python train.py --num_hidden_layers=10 --hidden_size=320 --num_attention_heads=5 --num_key_value_heads=5 --head_dim=64 --intermediate_size=1280 --vocab_size=15905 --hidden_act="xielu" --norm="rmsnorm" --norm_place="pre" --norm_eps=1e-06 --positions="rope" --rope_theta=10000.0 --rope_fraction=1.0 --qk_norm=true --attn_scale=0.125 --bias="none" --tie_word_embeddings=true --parallel_block=false --extras=["some layers without attention", "local attention windows", "shifted keys", "gated attention", "value embeddings", "capped logits"] --init="normal" --init_std_qkv=0.0708 --init_std_o=0.0708 --init_std_up=0.0708 --init_std_down=0.0 --optimizer="adamw" --learning_rate=0.00153 --beta1=0.9 --beta2=0.95 --weight_decay=0.13 --lr_head=0.0155 --warmup_steps=575 --schedule="wsd" --decay_fraction=1.0 --decay_shape="cos" --final_lr_fraction=0.1 --batch_tokens=32768 --max_seq_len=512 --doc_mask=true --train_tokens=260700000 --max_steps=7956 --dataset="wikipedia_en"
Each number is 128 + 32 x the weight over its row's rms, rounded and kept within 0 to 255. Layers, rows and columns count from 0. Numbers have three digits each. The size before them is the row's rms in percent of the matrix's.

# layer 7 MLP up, 1280x320, rms 0.061, rows 318-395, columns 280-319
103:139122182117113162162134125142150079139116046108111119176225146084145121106147080133117146163084097104150133150122077126
104:159077175133095118138140067108099171078133113134154146113163050126065119176125153051165106126126135134151163117141200147
104:115192122113114178111107098132107101148130191135103078117117117203054155062158143126171122109163117131133089120138122159
112:139123091148150073076116109164156137090166088135116085159155130078097091183155127152149106130137076154119125126145154116
103:126125140100150139171127108114128165073082102142089116135050151196156134157121147151098111178113135120149197156196148146
099:097126105124082073132158145128078124188099100110098159103141151180152068103171097180151118131078154112165156107133123131
095:174164103105134060107155125142155167087162158151050099143129118118087166099051195057165143152072106118144136123154139160
105:180090124144121169102169174077117148079108146082066076127166150128083077197112130139138087138127122121119141170173107119
101:111066085109119145152133095106084147104121057107161042119110061163168160113136164129090108080130172103164190109170173182
115:139123116132159192147112161163107106077131154143108086106138100138095086148192189114108078190173179145156140121157136121
098:130119139142132219166147104151166106165135153093164167143099169068112108212170087112133108129155104061127114127174130156
094:117110038077164120128090099111151135138135113099121116105164084148081140114090143182113144165134090152114162122112120151
106:180088113129112129192160134196177091149170104138144115123104118128137127108156083143150141072163116125037099175126156141
096:112116072108169080147206090092121131100095107096167164114170208140098119196135123113124129140084108149123135163139070166
094:135098099081154072123108210106090103090177119092148088080075126119102107141131172137161182179078162105108132144141158108
092:148120115115152104131099128169113126141142112075158088134194119139134069132143165078099100098144107061144079143124067128
090:116107096122145098144132114153118155136108127047092084108073134099137104168129193142125171124105081094176109104130144126
099:155166118061110187132129150099121130163110156163081093144118166146145093167145145104119126188177137118103083167058126154
100:168149155083192105145158128139155156088151135085195153127154123096093099072079151134169125143071081162170164142091086141
104:141031140126164150121139127175144147129194098109089106160146086186119168196148086135124122146105107084120144131129141131
101:107151157148083116138126123145088171108124166135143124116097160160115141179104114118113077190163141104132109173082126116
100:217132122108138153126182125055157105147163087133083149121176137122131159117165156106145151090118088126167160137133112166
101:079140074049151120105143125097129131181175110118073112131125096187133112150169151081122172173148144180087201122132184158
094:095106156133159118168154155121096151134118093143161151128099136161100100117156144107159123108184110088104099180076163134
103:159162135145109138148135093143092109135142120104104084154107119119136108120189153153136140120108183127106101059144115112
102:151097088135138122171172062158111175167159147133096155078187116123113172124128140091086142134111089104162169221153120201
109:151109153041111165091167174090170160089122133126154079109091073107142128135118120121132101150154204101125147181158125103
103:122160113139107113123155143154134127103132095143122084162126147119174094124122193142192118085117112166107138130151069091
095:157116132127072080105136087171152128160104163105110114109095129110122171125129184117199181134130104178119129149090141142
100:112160087145087160144106116159090125109117062162177141143099121205144098154122212147137146134147165151113180110105194193
094:153123127048113086158107075125187165141120128154125116073122158148079100134175207110225108132163109138074123181090084151
091:127025093181118144160179167126143099145120132138092138108134201154142179104105110108144049116150115113147126073072185132
102:107138138158098111144112146060159149148138076118145162137112186104063127156099113131214086139152146123121180150144117170
101:143071118152102061107115120138126121159173132112101114152048129135118123055111147116210116169098138114146190156120105127
098:140097146134141142121172125166164128115152179176159127145163068156139085113128106107098138108142191201110126162124114138
095:173135128130159116127129155159142180118177084164188103067149051208144174131119161172170160129216166190106142159126173120
101:184136128108120077077170129093136141139133168092116139094135059097131118134141139081155154183101174127125125190073117122
092:174111119085164061151126172119132122090135152121161119186053071147054172101156150099091145105105130076073108119100204146
095:107107072133127186151152211094152194102136137144190112120126111106125139127148154124144125131137176124108114113146107150
099:133122120121117186164153170078109115147153118095080088114089134128151143093133207154082109217067152142130104076130140179
095:175068142126153088130103130133167142094175070098140180160103093148132105093168155093160130104086105125157140103179152143
108:178122053113179152159155164123146130134181135182087125133119101122098137169169127111127155126174135069129220151126096168
100:129112073162093094109159162130116157121106132114136067127081143114096133154109135115112115166124090094091135093098106174
097:134090132071125081097131163120127098132160141209137081108117114190098170166160087087130116146085112147144140128138138194
105:171159172068089147174122159182168159059143135170164118147098135091138124121110153188161155131125159127119165090123104144
109:148145116127087172122163127121138113131118140126106048122140088119158146184088183154110069167123179098091172145144086135
106:164136137089140107096188126135133138110128114146102136126142105165147111156168169104158168124121213154081149136139101052
107:179177131116083104112196124116162138090134093138073147122172078129112121142156169153126167155140151160070189128139144159
095:130103136143103102151159175185093168157146136097122156149077122161118067161146143191162133146095129112144128164128149160
098:131104129144084071123178108141097142152085082204133108151136090155138130078164189165132127106158115189100167131119091108
094:133105056085165135135143141091158139099117125133128065189084053146111119167127167114158134102145145088049148108112165163
101:167119080118149106118125062142142091183170139088112140073138154171123159160169159155159072148125141150090183143151132172
093:130116137082130129162106166111113106078117107135148080109113175136138104184139124169109113111112122111186132104193122106
096:139122149104118114107066143163109101143149139154074074127157103087128135132161113116115140117144143106130142113142155091
098:183106065102105099149152142124126188121165138163155133175158084115135136139167181107122098110114147150115153127094141189
100:127127129048098060138117103143128174101149132145119128112101115136131106203180150119106127100131132112091141124173130128
096:160142113137106155187140117084147095169144078151100178065113139141155113142156140180169099149110082082106143090088183124
099:087146125094123147088156158128162081150105136157097161141125172139149095097107163110146088129105102137092074121085146145
097:151148111067184127155162101137148141115148073193132163071123079118160112181140162126131132192121152138065129129122101113
103:142164136143059142106161116160109134208130078145087141119135160115138135158119166098111156139151173204124114098105138148
094:126096124139105139113123165080158102115184113103151165101178142136087085154151171113116109161093077153115091135106172174
100:097145140171136089140176123146128109105105169076110152111166133175122106089140103096132129133143103180156126165166130152
096:126150150120145174135123187142135089151126155176111143087134091175152109129126062127138094148125109090178104090131148149
096:173100127107141120181106125126116131078167116135178074116149148136156129145122143138096101112126169158103186114161100122
110:115126163114067158091134070142163200093151115130139178114114110128115144187143125108105074128168150088097153103090074161
101:176136124149139151204153132161179163125112105117144103112082135098085143120137133168162153154179180138073118172104149088
092:091105083116151044093078147148146131158108126150132097124148108184145141149158092134129104128106075198126179108097127122
101:150124145056169084118184115170147066129162112133181111146118160201173082138128128090131085130154091130091118132159169131
096:128105116054085140074127158118128122110161162154107149080097135147120113143118110134155130139066093128113099126095141196
105:162144114085159144166129156100110115140189165119125084162155063152109147105152092108087112098126126152120114101190226077
104:139152140056095109128156110164099113130110179079183097109140116091112183122124122109124089115093118079157128141078189131
094:133148088088075073076128138133113174150128127181164085113019094083115154165163124147114128120135139077082127116071165154
106:105142142072161061145172095122088110083123214136109167162170142110112135102135112123131095135077095157094076180150064122
098:117130064101112091114112136123149118161182182118094080088133110178160057138167167122173100129113083164133089134179164166
101:118132158143186135068126201180120104149179140081174147134110100124132110125171175084133088107106127056141126127081119114
103:125091166165176139166134107087151112118197152133132037157088165124099173196116138089165084124080148075156086101111103083
102:107153109145053136140120160088107150183200154113113116108184096090118099168200124139090144120143195130137085112153158139
104:132193120049121161145179100056144146109148145157134116157149141132123163219140126145084082163092158162100094079129099163
# layer 7 MLP down (transposed), 1280x320, rms 0.051, rows 318-395, columns 280-319
100:136077161172128076138154094125161168117162144124065107130131160120172131077119199103193143112189153149131065084085102158
108:108106101120181124102134136150097093168104152116131080105076143141184099127096105137109176150058077109149146086112122121
100:118111164209135097178157199098152159108100082094152151120125118054164145150169108112081177153145166093061173093128181111
107:114137157112181110170162096201126041128150101151119138164155119111150141098132159160150155152177112144152114128160109088
097:126202147127164108173118133151110134125139144117102079108082114143131099133186150212113128067119106137139133161121127125
101:109100135091173105137109186185162137152109122175122132125121100142136077200094117110135137182063069115130099095121123112
095:101142129124147136114170149102165138091125094119110145169089162122125143115108179102192145157149109102096161174109145089
105:158176144195129163145163175085067163104114144090127086133169151112101104124127116082075137137158099138117079182134074078
102:105179153124121136130106133111080087117187095166151103151080091118174150078157126130103132088140120132154124104134134112
108:127117109158125083147202114113104114096169150092099073111151136092208105075178100166143160104142137088124106163077165115
100:149125144086180147088131119228154138121169112109136163132190143180121068038082109154075120141132137102118161159132102113
095:152115087114050167145099109111128183079132126117120146163151082132178110171103162171155104114138066083122193128108174165
102:152151076155153114118164071163116093136099088154110101046106099158103175146137119122153162147155119108108084137112158192
099:086155113092182096114136085068145165116089128117157081091066172102043090157063199179107078148159114118164037122099087131
096:120136166115050156179137069108104174132079125137076163158115094125154138134181119125113134117163184098102141142132169137
094:108103147099145152111155145060174105115098126140158120155104220130083127127143110157159108156105134107157106147182162162
096:142190106098103163061104119050146189121146129180090124165086116139116156108116161155177151144092138084136152125087150167
102:157154161076190105091141115169068148166097107160140131120158105150146077137105130137121153155158071092193111133128085100
100:100114060134080140135134136167092119149112077095141063129166168125158129110063159113124107153188139162080116077165098091
095:095125048105123100116153104088092141135071060127149131120142136154113137121119062148140152180117129150126178071175112108
097:134163083130127065074136135172063136055104130108174096061149120123111072062067155173129207159121106159149151083132142088
099:182147123098123075114056174154189103181114129163165100089175120152120171153150158152109125079184158127148108126128153168
104:073173120112123083169120105146102096096166140135114140133122077088128138123200133145106131168110171148141106181131127158
098:144126094080124176144139185096133146122086162096144058114144158066079166144150116155113098140139110114122115165123115145
103:142184130139157140104146109134175108093130126096141150084087136149111099156138135131077147107096118137189140153123108108
100:194122112099115152089127111160121146095136141111112168102115113189090089116143130091079180136139084155189091084140117157
104:095125148124149071106124139096183137149155125077109102114197104124102125093150088114051054155143151117125135207115095143
100:120144052058146107163160132121166128178207114148137170069061107144105146125113119110117129119077139153178183080192169112
098:128125090087160152114157161146182148096140100182140101176078145160115188135064177092177119116157071112121089140117082144
100:088031150101156125171077105113156150122141130101146112081129136128113127154106060143086078100097132163179067156126074105
092:088142120085142144111199114157053177100107119105124185153113076146115094137126129145136151155150105134122084090138135152
093:107085119100156139150151106061187086141145130102105084088141138157182126132150142109139072141121089130082181126109162131
100:166157103176173111109115098122130093135200062091089127095137143088109101080155116102151120074118142090124164100098123087
110:131190138104183145100136134157130040070114154147101112128190125078113134120081153165142169211128138126145127097098085171
102:152143179165082092084111111134114145114086105149174128145181141094174057111083081104126128132089143103151138170092137116
094:119101148120100107082151171149107071143119113076125102108137167121115120118116087167117126090109117081131082154174097099
097:155132115152104138059100096160132106112085175158141070144060143145145122075129153119148091150104145124134144140121132125
094:097144138121129158089122167085098123152079129125121123130123163145165213120123108112113115150083110201140130162074149142
098:096082124130074148190066147184135146165118106171083146110096118126179091086128158097106151159113135146114099122095119128
099:142110185177207124137159126112129121128086106120056126127146108117172116095130084077154096137180144196159102168137092070
101:128096139062111153108105133144155112217118147133157100150157097191132143116141145118097172146070132128094069090076141156
104:110074143123176157055063061125141116192115151200098064115172136101135147160140122193129155134172137137195139162126105089
097:096126088107161144150135130096148091110145156104161152106134091097122136176099167079128149148161149097161153144142108139
098:135128146133161122093120139152122101103160156102128073129109070145121124109136093116132146180138149079161155182102124153
102:087103095213145118065106089128095132152138123137155177148148082130141129137220125116178157168104178142143088160090155103
108:156129133091137173118136152097111185181118098110152094105148129193138117165178087161164122138109135171087183139156148074
102:122121134106081155151126150160161099089095116168122121162157068139159085123160115134126155116076147175128102123118091112
110:117124161079092173162113176076113141112150125099087074101173147161151100142155170158127111156118167193147220186084048062
092:089135116138139163139183114117095137087112153106087109123143137089166140163132130067111131082105092117076140119173109063
095:143099152113121138161190092131107093116124140157143158102128187101126112124124143125146102074164129130081114084126139155
097:121130080080150139196092139136104122186149118085105190117141128027072069093132146090152100124135083141141160103135085146
103:161157161127108092167168135095153150098147106093132043083070147073145172115199125168097172149131149117155115131129172118
099:156149121167127106082130148113163126147174119098189184166122106127097089067100161081142150118146142105140181106094132149
096:076098147088121145104092121157091095136162116103077151144113158089105100143096132086126124125183152072098142133115156107
094:151118063088128132094069092078076108100135109135091142149103137144168152195096163083166114148118135132097122174102129103
098:121110173118116162115133144140144133072156108160145135144069130073122134146163137159103131168218134145181122166153102144
100:163091109156132092083151118090086131127137093166123157140145108138196113123164110111153097129139135098123102135045203104
102:112105123150144169123118062176114133135141151126092061120115095110143155145078135086097175153078120070119101090136120115
098:111076086118134127113117136108163144109104164117149128112160087165131096092134149134168161109133106093082130118084173143
102:103138096184112181103126127141140107112057095138116126115158121144143101162183137143093181130189143132138113127080117127
095:110106120093177093094111121077104173108137087127119098143083088091090123109103129162131154150071161073151122143140127125
099:088165094108153111119169075099142125099156116115132085151102128141081135141094154118108058173134161136195176089113185141
097:138134108115125105093152153135136121125058103092119095148142197130110123100179142112127134157155153167085142094162128114
088:145145176126168147080114124107149143099077130143124122135047125147138145140108150119068129148191172128108141125113138147
106:150124122120100162128149080092107172183172139083134104124125112097088083179156134132118097104107124125155093116077110134
107:118096105112147148095113105195135092044135165106116166114119131139061146104143111194149090102159152121141054157094200116
092:146130132094195168138103154107097133193148091139148108148101121151129060102085160114131187159129077093196088131122128102
103:166120086114144080120062082179144137159048084099154114132136129127136102093135100098109100160136094139129151117160128146
093:141127091146087075108114145130119127109142165102124139132104113171097088163132173121149094138195173129110163135177094095
100:143122126082185142092160184146138162133145120123111134083168123101136140075134147152136098100104128117182071113142148110
102:138167109099147091122132092155126110127128170129107146166137172093113073151156117109093136100131123118101049107128107114
099:086117095125109123057095134126155111123132140113210164160124114104207134139135109131139131100103144144169095153112131147
102:151106117055172129076077090108096172150110135169113119176155155129185110119088162141119168113131117116106137107113117148
097:136172067126141137095167128122189123113107154109160179115116080126057097159115153062181128032162088126125138114157136134
101:075084114123164138093094170139159144105111136182093093137183174144097124181121137174125125199154121154174079062133126147
099:116148131160147085123099118130136099169108131070136183176100143102162120109164128124110117190107147054111189118125112116
109:198144114117108107139126166174149107087088076131160111159085120108098094190139158062123157141107179089097171139103159126
103:124131111143120134157119132122074128137144145135090187149120192180154124185139147148149099117160088116151143124116138152